Weights of a small GPT-style language model, trained from scratch on English Wikipedia.
Size: 14 layers, 5 heads of 32, MLP 640 tanh GELU, 4.54M parameters.
Architecture: LayerNorm before each block, learned positions, biases, tied embeddings.
Each number is 500 + 25 x the weight over its row's rms, rounded and kept within 0 to 999. Layers, rows and columns count from 0. Numbers have three digits each. The size before them is the row's rms in percent of the matrix's.

# up: layer 6 MLP up, 640x160, rms 0.0771, rows 471-490, columns 0-159
# down: layer 6 MLP down (transposed), 640x160, rms 0.0568, rows 471-490, columns 0-159
up471 102:525505478505476503483513490468553464509511535500427514520512487473457534506486494508515519511517516538514510483537500475455515508529488468499480451529524495500499546513468451481486533502562491516514495516517445505537480499497486526498514531530526468494512449536460489472560482529507486523486488507521499547503495545527506459546476476503532541511485484520508490475535493512481461537470501519510486476468484514503505490515517506475530485503481475467475521481510524507482514467504463
down471 087:511515526504562468502508507538525484521459478530539456485462517519481499533503468502467473502489507497528545546516554465528475511533481494536531493498443476472508498504534486526525502525440488512473478542447476484532513528459485494512468473493515498470489511475504444509477544479494527493503492479475550535493479516477466480520502462498504517519503500482484538487494552480488498459489476520471475511496520513494532488501523482472485526503530519538502480499505506521531509480488487
up472 030:485489491533476491482491526486482483511483490447491503476492492490553490512470477550494533469529483476505482492534549532485494495512485499509468486479528463513502494474516482517515488489424503480496529494538481496469538467491495505460511483504446499498513471511469532508513473519508478535533524484523504494471533509468467509480537512499502491517508515496480506478460524526497506510524478579505484494484538485529475476524482464449509448543502508484509489507527456546517513523505430
down472 017:514532489469510508500499434514498510473500469478519499538522558474490500546522511536473459508440491511484535517484474470470516501455510525508499479549467530547474460529519444494505464535544524509479488485460534537522446526479487495529465489461533528533475495483525489487524519450461487497486478509492557496478495516508507512479498506497465521484500500499525540492510448500530514505497482477515490524498491512484505523495521527494474496527486522529477468478501520490490489483484514
up473 034:533513493524522468543552508507499471482529489494476501498481496513503479491464465495489518506519517506493540478530489520516529545504508498507492560523502512500546553512445471522486470449441494496466485492510540490471512469495504519469501487550493493483484480498549521516500488489552492469533473503494460514527493467533529500552466494540481507483511537533476520514497486501502478495496518558494477532533532515523480485510477471459496505535474513493485484503532462536497521454496483
down473 024:490489496504486509470488516475504516542516502481472507520527471520510442473492471528516497506516524488495501533455501504539471437465469509452519468552476478486485488497522503515521491510528517473482517474462424511512521516530533441494513478452502514512485521536512490524520512499456513457476514508490531525508497524480469536510480495534486515495521465496533526507491491467517537515498497502474537458533465516498520466501508484458500470510529533524533489467506526485515555491501535
up474 030:464452486513508475472468532524492506509487486507458485505512477561506474529490484509524491482501501485489498527508491508503488468475454462496494478521511498516493482486544479526495508500519476529491468474542514476492513534496489455542528497524520502501456448543457517488508491513489525494446503476485517477510530494495467458471459499534493520462484540520525494505500529505489555534507458486510579538494506486466480506485481513473520494500478482519496481509522522475540468489470566
down474 017:521501490474529482539510439497486516500498529527487518526485515460506527480514499505500487513496486509529512516509504497455504488449549525511485542484483513474531499524482469506500471522483535510537476492442494523496470534488532471487467489491460445490504500467522487538497502539532477527498472521515507472492447516490493541479560505471501515514462477510508467462509486524517481436484490473518463509520531502495498522513527470491493552486497548522519545559494463497507487496475511
up475 118:472503507494513515509491483524479507455560510467529507553507501489480530539499494490474484490494580517467420476552472509477513522546528540486507490491484474498509496548494487468491502509539500500482456562530540492509516503510454543498515501472466451517486509543452513488501539517520481461465480497523516481523510487499478488490498500510522520473486485517520532520493489537483529463448481524497500488496504479501522462491510499462499487493495483475470495501524486533509502484486512
down475 116:505461526490475507501491486493502500521498521525497495490519508533472422497515538510518552484486439494508519508476520504505433493506502467540523504536476539512463503499499547523535517519510454510507495511516514499508535471500518477508476500507476517491509437496502493488491467511526540542537522506499493553457445481462467454482509506528502506490498513504469487487505477537473488473475542489472567492522510488491467475510519511523479526536477482516520507466471526501462493514504469
up476 090:492465486477546474463494505452471503491493478485502488493558505493518474538520490511478490500498527560467480488496510496542493495461494510522503497467488475532551550512467535506520545508460473497493506469558478489513502479449494519518508493506530490506480465481515499504507486532490510452539507504481491483512512469517548506491493492526470514500523481508511459520460514505538498474484476499501556497519464508473488461485512493505473479482478477560461500553497514509450528448520516
down476 079:469501500502498494507518432489495500476504467452515488494481503510508512495517454520486527523457470513532551539525553466534499469495523513459480505527494507524533526495549482540515494491499500537501520531486546466514514539490497481501489534488468480553491521480491471481468526506545457482473464495480532536467487499531478516474479509502512537463485510491506502512537513492508482519515543497493467502461508461536495512509496486438496486505486484531522481499498489492432483470510538
up477 027:495464493484522489483461506519490485517490517570487540464476502523454491508562486504493472461490491510500512546490506482502491496516556565482473486508492491487504534465496508506504501506586493530513496512541512500528485517472466482495501529528496506500515495561496483490503508481472488517469506458512546484507510511512478515516506499487500474460549529479515433485500494485489518521479511448544556491499529491484495516481501530514492484499515458511517489527483504470522473546504540
down477 018:475489488492525480550512549480543514499517514522528506515484502494505506467501508485479507535492466472557471485518499548469529498509511470527480505448509542468540484510506506495472529459497518555524509518474497473469500538512524473506518521461535459474515507556512501527495499518497529515506481472501477487461491518493514519499489535464510512553455440518515499471480500558483455465509517479508505495481522506513486506501527518503466522496503541487483500527536485547461472497475470
up478 055:519514477524484545520500503524490515500473509475504468512481486470459466530512546507454520491551547514537482457527491514483470484539443498507463506466470493497501517488494487468505483456462536486438516519495491495519481498490489491458516492529534499461502494513488534512505480533498527545478506472494452534518502421491517470504482525505507470524522468523485516551513522467497508498515537505483469507493516511529506494530501466506492529503483511501500498499552477521516517488469440
down478 043:536523485529457488494484494469490517513514476578540478500511532513517501489467503487542505518475460454492452467485490460508495503505514547513490454510501540477490505489492504503532532552552503485506522445476522476476486515469479470502497507453490524510508468519498487494512535500490466460538511473524529485496511502489435502450457497513481512501504518509494494503513526516511498516510493486461495493507461512486531461494541507526505515499536546524511517524487468459505517548542517
up479 031:506516526516530477512499535574459498466521477542526492492479478525482459507489485496458483470468527502502506505500503463486509506523559466467516460509527500509496508461495491512507536542480480528462566475535459490521503476498464497472505503522542500515486493515493466469529505521456460480488537515507469475539483443514513466558512520532510464486513540503505440517496477491488514536484491531497530499504524531529478500525469515487510481512504484516481492488494518492478512479481513
down479 020:487504525479513507525507498428515517459461500510498538496481505490487542470482500477505483482524501496525501512483508509485486497402508539478504496521523513488517488530516495503442455514520487532500490507453521498489513538517522507539498495469472424528525470516511510502482513484531514551479492459491508527462485549478494531492491479498480558506478477487544528486472492527501501499484463525494493478479486478511488497487469516468523550534487536516517514516479522526494489517551509
up480 037:529482509489535476483499550526462510484524515469515492542538459507523461476457479511483521507515501529499500493496483476506512498497520482510491462468522501562511485467521452503511492479439514496451475467492486459509515464499503456509476492511513507480471475506456506449510523531488531495495507474522486479515514435495520481510485459505503488505453544536497459491473495458512514520465490523488476448489506498500460528485529522510519432510506479518485481490524496530487514476537519
down480 026:488545479444508488498497446478479528504457496521488533489492517506483524494550491467486477494516512492460513487526512461468499481449483509516482527510474501468509511515489515537485504516547487489510488483457494551495493536492533488468521498485500534524486488461509516563452500484523491492511515500488524512497485520474457499524485505482522559493566476486537490495488497544470463508477543523475502495532502493506498496496457477471518527546507525533552500506475526479489469492550511
up481 112:521494494513452491489507482504519497490514482490470509461528495454466464543521491538512546470469495519501501481518532503543546513524482489520472499488492504503553519509477462472501498489478535521529504499514484475480524506502494497516532508482506481526466436509514506470505466512491437458533453511544497506464477486541515545489496496485532467443474445455522483523479529492491512457495486507471538487539490522556470520503489493487507498522488490503527520531502468478489516495496538
down481 111:442458525540521509543524500498533515502474470534480498527529509474526498534470556509532497506516472502549514480461471464519479498496538491534512521524478513509472512490522529503475493516573504531483504485462493527482517525513471466472457537455454495508521486531504476481523509508493515518478509495531527519478500474497474518481488524490434498489505508519508492481469483481520532490496476518489505528463457463510533529494503482504540513466509488531535501487475514504460484550491469
up482 089:509495502418520522490490482479509498481495535428479506498540460496501507504540486556485509478518553502493486490473497507507491547535508525471480492550499560486484493482479523478497478519484514530467486507465524486504507530467484499484494517517550500475513471518462510513502491559498511527483516443519494504481485507522570462511476451509483518477521463487532485516519497548463532488518516507521529487491480519521499483517503490478486479495524470500495494506527482504504541453494528
down482 065:492526488509523498519524553475511456480507491529519516513511533485507514507502525520516523459496469499533470517511504534478458507528463517505485449511477486485458509485500452546480512496427528522498476468477539503484491502504519495475476494533482536483513510475478516494497487461518476524465484504538471521522491502504487457475486497523488519535482500544520500489514516480493524464508531575545469545479429491518513470475530509497520467512463511504485504487534515512473538498489531
up483 028:510493512501531464509534521523497493491565487493479510511490458505421523469486497509477486504519467491526506542493451468518520517527549466502467523501441509507523494483483474501498475513506491507534457533546544492520487558487480519501496510509534512451514471493499493498497485474485498509441467473483484500515521471502479510493494467524484514442475520505536468485504487450485496492453499530507538525504493482489532498496500472459511473466516491519467509487520475517485493529513561
down483 015:488464480520467506558513472509484484519519503506468493458535488491514493489465492483528506489528462533529519502503520544516476461528486450467477495528522481457530474522468508513493501500463501504529513447464460488532510489505536454477470487495489461539495517456544529499490477500519482502493525530511479530502482524485454535472509502495474489505505460471531462499510520484488518479539534469476484518475509538495541504485511463509507535505515528547541504515550516502536518531480514
up484 087:510485473497499496457568489422520498504484499548493485498487540517509535460480491510544493489508547491500510501544488548453504489515535489510512501561511471504521466524533474499496465541511510478519467525487491475452496452478517470488531512527514506520488479513509515478539506529508499520505493505503493429475528491516495529537506442514516498531480481515507490510468499516460511497498503490475531498459531450512489515489525486525518526492529480455505543510490503524499506499464495
down484 088:520509529457517494572488510524493513481495522469524518456530490424474487521506522542484503506507484522476529485561491487474519560484458442514511509476496486467476541474520502483506524482486498471483485507544470464569542498496489483516515505495526509514479501507466501489481485501527469483506450540496526521492455495498514452542520527504540515483478488525473515492506517484442549506468483485517491484527493514503506482527487497510495494515488497485524504472509479457523496491511501
up485 071:502500513476511520487439503541481507501491490481491512495496472564518552531483543474506502484497552488475515497461501481507521502489512503493490509513532546525513491477473515476487463511494494500517462497485472493501498478516496523466538500520495500488498525483484487481512492487527513516497466495520514505486490445477538502512479499519423491441576522497488515500517482506486519416465516470541505513488534493512512519539488500489505488478546469523497518487506475526488502478585483
down485 055:501472463489509494491530577518541508458486504542518552492511487505494493527521518489521506513524497483509521517491512518518479454500501484460504465532469486487484498508553491507486509526546457510498503509511479502521533519518484522496481451489472439565537534464497486481526509516520507470493462497526515553493513501501504478492503488490526503517442515494513507486491488457486469499530510511500467505529478455518496462511513479473452540516471460484530507526483493482466534518448484
up486 080:496531517471511512500480469492515469454491478463494512505515457489491483557520527533522483486525524559482471497446486533483489503529518498516537449503532529506484528498503495515478491493530506534503474521487509513492530488494505503528537515462513495519517505512494474500533472533516499450533503452488492539520487505504521512500511485520528492499519472551497457533509527543497497450491485490545480469513521460488537524497479516465507483465508479502472505495520442532469505465461568
down486 061:502517527519498491517416600488477530523499482510506543467505502492477477520474504490494487548527476538481471495482455510535526470480500454514526461491552514513475505503499469492513497519498457498474511509519508493485517505495484486500475470472556471562498496535488433501511475493499507497480521480461506528493503494516527509469509493505475500502498514495523553505505469470538517494504536507536514524503493451482514533471535490494511451481513505535497477462500505506492487501520496
up487 133:498487484489498451486473494496506498520524481495516461485505510507484460496491521548494421488471489496506496546504495511509522504525496462481517470497538483499522490467510503496556433461510518489488496491490521494476517489519538478533506502504528515508501532523485509507496521537510507485464444502537506559535497524519518503479572486476501497494430475445544500503508543496514498490513464545480516502493544523469476503513504509468472481490519497523550522486532470497465519471511510
down487 135:467498510501516539483521479483498539487490520486517481526472482478519493501509561474540514509497493501502506492522480521515492510465495514470463515469492515531466534543513553510499532498493534496490494491482519470474496468516536491490498464489458514499488518494566535470503528509515464532482494532482485442474544477439498457564503499519466476499503525503501508499535454505476501548447515497523511446506496456525525559492510462509488523490484487507504508526476469503501528481479491
up488 135:535522497525464510478496479448523457520498517491515494497545471504513508451466488492539493469495512501557515501555483466480552518478489498506511482492490510527499510463498468498500532475506504513495530499510533498484511480506490489455498517497535457507466521502515535462516561517426508453509502508512485442486526480504474491557494500517510525496510493517548494522549523506486508523530461487485500493481511507499462470513498474471496464502503467516491532480505427530484479490481481
down488 147:507525512502479492527519433495506503486504462525495551446501555526509519502538443514502549502538480502539514463493513510454491482446538464505517525483510486516512504514479504499566550519479492507502496510523522478512473472480487491483523493548480479536529458471494476515475483486515498521489459549519478477519499501487457499486524501488487481525501541531482507502491490534496460485506498519477554469497510457500511480496482474505531521540460498486527526461472523466505507489501498
up489 101:477494478483526508497494481477479464493529500495467480483472503505535486476491516501506530506531538517478482523484464487496496507544497508475549528540493529511484466493512416498510493509495531500483499534515544490532549493491476499492516482502524506461468493526477505479514517466501503476507521507559535499520518456506503507497487460525516517531538444478501501521497502498471533501486460509500508483482563515528508472507449493506541507467517470487445556552542509553497509486510506
down489 108:463475503470495473485466580458516483491518501532494482488516509493505474495520505515487494502498552527511503498453502486484487489484497490529501525474497526514500500465481465494497492553510509481496499542553503500525522515468526521504463468533552492528487521476510513476482498528505477490440516497496541534470507511478548512488494488514501469474495494488487511532506491449510540443484468539502540448503496531539544482481484525476479499481461511492538502515461518537493533460530479
up490 086:499526559493449528489495502533456487538504494509510514506467517550494500491480505502518495510504487510505468480467428517512487502512533498496521503511559518545419481500433519497467482518550514506471478520462510514483533518528519479493535500509505462446492501490514520456541490474492522499490487484498507500542510513481575477458519520506477500500531491494517498519537499525488513493475494490489484503521537486481506456507497511493551522479507473501494474546528489477507486507515484
down490 083:498557499482509462470535536509548477515476525521478510520487505532425495510472509544517511493472497523529508526512481486513480525483530512516502540506454468462517513482508489532523554479466516515483500471449504474490523541476470478537505498472484446496526502504473481473480531428513503472515493510526512482512508488514456485475496487506541501511493525484514508505513550491485459536493495517511445539487487472512498562470500481487512490508493476502518493501473491483466522531499525